{
  "norm": "rmsnorm",
  "rope_base": 10000.0,
  "attn_scale": 0.173
}
Each number is 500 + 40 x the weight over its row's rms, rounded and kept within 0 to 999. Layers, rows and columns count from 0. Numbers have three digits each. The size before them is the row's rms in percent of the matrix's.

# up: layer 12 MLP up, 1536x512, rms 0.144, rows 1145-1155, columns 0-127
# down: layer 12 MLP down (transposed), 1536x512, rms 0.0472, rows 1145-1154, columns 0-127
up1145 085:372452555469435471438401505422474485509501507471463458532438484493517486467451558463526448526507513550491451554495510439493502496569454442491501494549495544490557498500514522533494631500562487441506487441492524499475522530471485537480534508478506504530530523449568488509447524508466527502472529494504381611490453423460480489548489507481429495541537561534545488534506499513516542525454
down1145 094:477516450491508413626426696548501512497537499595477538522488476467526535462527543545450534490475497538434416461521506498498485502470519457491561498510408510547498477515423471502470546543443506496458547535475498527515451510498526502517492526498621482472534478404502519476486533485494484491485461456458494476495458532470514518479543515529522466554469476543443483550485575531438453495513
up1146 109:442487503418466480554499492480539507472490529549444451517446420540465535454468506473509438449504496491507512457507501434559474525564506521457514471494570476500555463497551531528495425502578541495513528543520535486479518473554496466540621471567525551485441556539495430528507471529566504488457516555483456543462419465445572502441502509469557437512514508493492459498543523535467445512471
down1146 113:554575488573451479478487487522542412557487483484492441516559474464455517508506504504465571474524489460500497532487494484527526600516510497538543486510443540439491488531453421481536547498433520414510480454507433475506454466465576429502492522546529475508507472522571598493560533424498530555486560529548491481427457427616576444532493468494493493442440495528497460549578495494476478526552
up1147 090:496469489365600412568556510469419471538460546514443504458496455561424567511487466525475501519481529475472459450456534477525469508530517576572432495526468530422466454476489517489558506551509478497528526490501498506443543520522535473519511477482545516484505532517487527501544469511491476558581489510506492536469499507518537492550519505581409540427503516445526484451574579546476420457491
down1147 091:472464494453460482475589531460425488519417545463511582533486521543514468478492498510469539606521485499474491399547483506473473434416536478481574530567447455459548470481497449447467531517477537551525550510521539464471553523508535470498469420516592526524529520495547520466530518538501491516492512429530424503472501474584567453534503553464470529439530499502485473458500486502497515493501
up1148 098:580438590535543495633471520481452439606535503530469503535509512506521540535494440464542463480502499543530513474567459509438408570447466489506538495538567509463510494490478523481507497421462375570459472531462487513553481500466556494399564530602505453534483526478486498503534458403542511517550472496553539489464487506484479545477549466501504443463408515458549491559530496463533496513483
down1148 080:520476499356565620494408487412509497502474533460528435462468532499544499514574580552565483465504492478509489494407484526506510502475499459499525456527524445452517484516439489528464545385537498481530502431488557537511535511525483501500453470450581486464481493459554586529478527505509528518488481470544513504504468523581553493543517526475547526467432506516496494567546522482509513506428
up1149 109:479507495528509489417498539423424494551444488584470514584436483493504468484560418466479488572480514526454446488450456417486541573478433491528461444458536526501467457491500533506500500490543483522500532479532483417548539484532444533490430451464485524527507442483443491553463475487521494479490544487468508541489475501439511535503513536499489421556567570487459520563487479498485603445512
down1149 110:534489403477411545434490569541493483608476517477520481497521540439504555494456449520512497483472431530549458481505543491557519482463523525499460469560497533498471495526518479487518477503480481472586504453470456586495463545454532480486503494489449492498573493493487529537477507496602539464535523530526489528449475516497484511454451485488507541469520478446437594573548497473477564545535
up1150 091:522476522546517536525483585524447444515505508502514502502559548419504469562515471471495461458527487538560449464442473513518462462477491520480504515578469527440437536473564508459469454482448506507501454452512508490432502550597509507583476492518559526531483518522566465590514582517498505510555444500465515533491493489500516492510438549513511500545523463505538545529489480494600454475446
down1150 088:483545424500603533462479519507511555409468512561442524501456567470514501473504523530593538458487558498414530547512565472499431559482537500510507439554561464543483483462555560503570451476460508488486453590555532488563485495525469477480450508450488443446497536543441391471523481511500548514506444440525582475541464512496545545511490469517488456515515425589537485434508479430520511437444
up1151 064:452481521523538529459522524452513530511494526567448580475556524470501525523505531403491463520496419450506433473423505553456488503568449515601481602475457453484542471506459517503554524479593479507526483545544535479501518440560465488531497478497495457473493504554469413448442444577479546517507522499515519418462452418426501526584507542504453543535517510525461475507516517508435568470496
down1151 099:502470582470478494433506531504514515481530496524387502557581466527497458473493451514491523475463561466479468500478525501482525504505515407545529510465543507527522529525507493542515492478530496615534461502459486454506477541531502480516497471432523449515538496549481470518458508522549541499500497464515475437470487513491462492516566469545488432496465488557483454499525481550543493464486
up1152 108:464481475533520518517475470463491452501569490483463588568531507541424494518410517535450485475415519509500510529520481434578485427512511519474482480563416485531547458445544551449528504464498489539425521441498446471496526513462446535509476440462485530424467494498497528452497488509578453488512457522481526514486503409554454573461457569512485520484513509534454471452552474505421451496528
down1152 103:486490512521501522509502447484473516519457572500437515486460458480506472530452524505492447514452411488491432527464468495542458503505577445481507499455514570539479438550515479474512475493440553434524560562535458522512445513440375500420475490495445489511494490525518590475581536506581490518484556565489554518484573535529515504528431480494494530523522498485473474521441542471444557453556
up1153 096:438500499533507477532555529604408436451593480433498516501533505524520499558587561519497524548497521473420414516520463492444532498487475493559562509509468591575524551513568484476535563529519518495420551484542514450525489495487469445515455488517525488426464539523502581494526506547589471474509519518512475433461483538499408471465538545487553482463530520526493479482498504503491546425482
down1153 097:499507558498528590517491520469529561461476476466436518486462460490490560529449565494434467528531499481527521523494559559508534542489460482524567527554545533547504426463535485483550505528483513455512500513494537497536417564525410523502499506502465445481485561551466497446532473525562547516469453540505495470451585530529504481517513463506471525459568454490456476489549485512455454573585
up1154 083:480410531562505527536434541479498521503512496516517506480428429529555514452460473503450495466469575488570508560513474524525430412510548454523427522479518431538507528446485557473517437492493482527512511540526552509469512454493580499466469479447493606461447496506494509528446474515508477556475508492519555510466473486488549462553479537529505461574482481498511483441568470453487461385451
down1154 080:556451559469480529527484308566492468491504473551487453466501472481475427561524564490404520475537504557550512529566525495489505505513481523486525432508486489549476523547548470523459543556497450415531524567516553475587560506561518467475468480501543453501534491469460550474462567435504514590531560415440469494558550440478563464579487507469481505519465507414477529467478490478424473455514
up1155 103:511482466538401479534508503463473481583527486534541423443462469540487514465546454506481549461448561478445469513538488528575441555453446429509574440492533534516515455468481429455528527575477523620510484475562494518490537478497598532433512502479453453504567533498451490513464533513502506503496531478525410508462457506530500465515515550549511474477550491489508555484480503474563454490489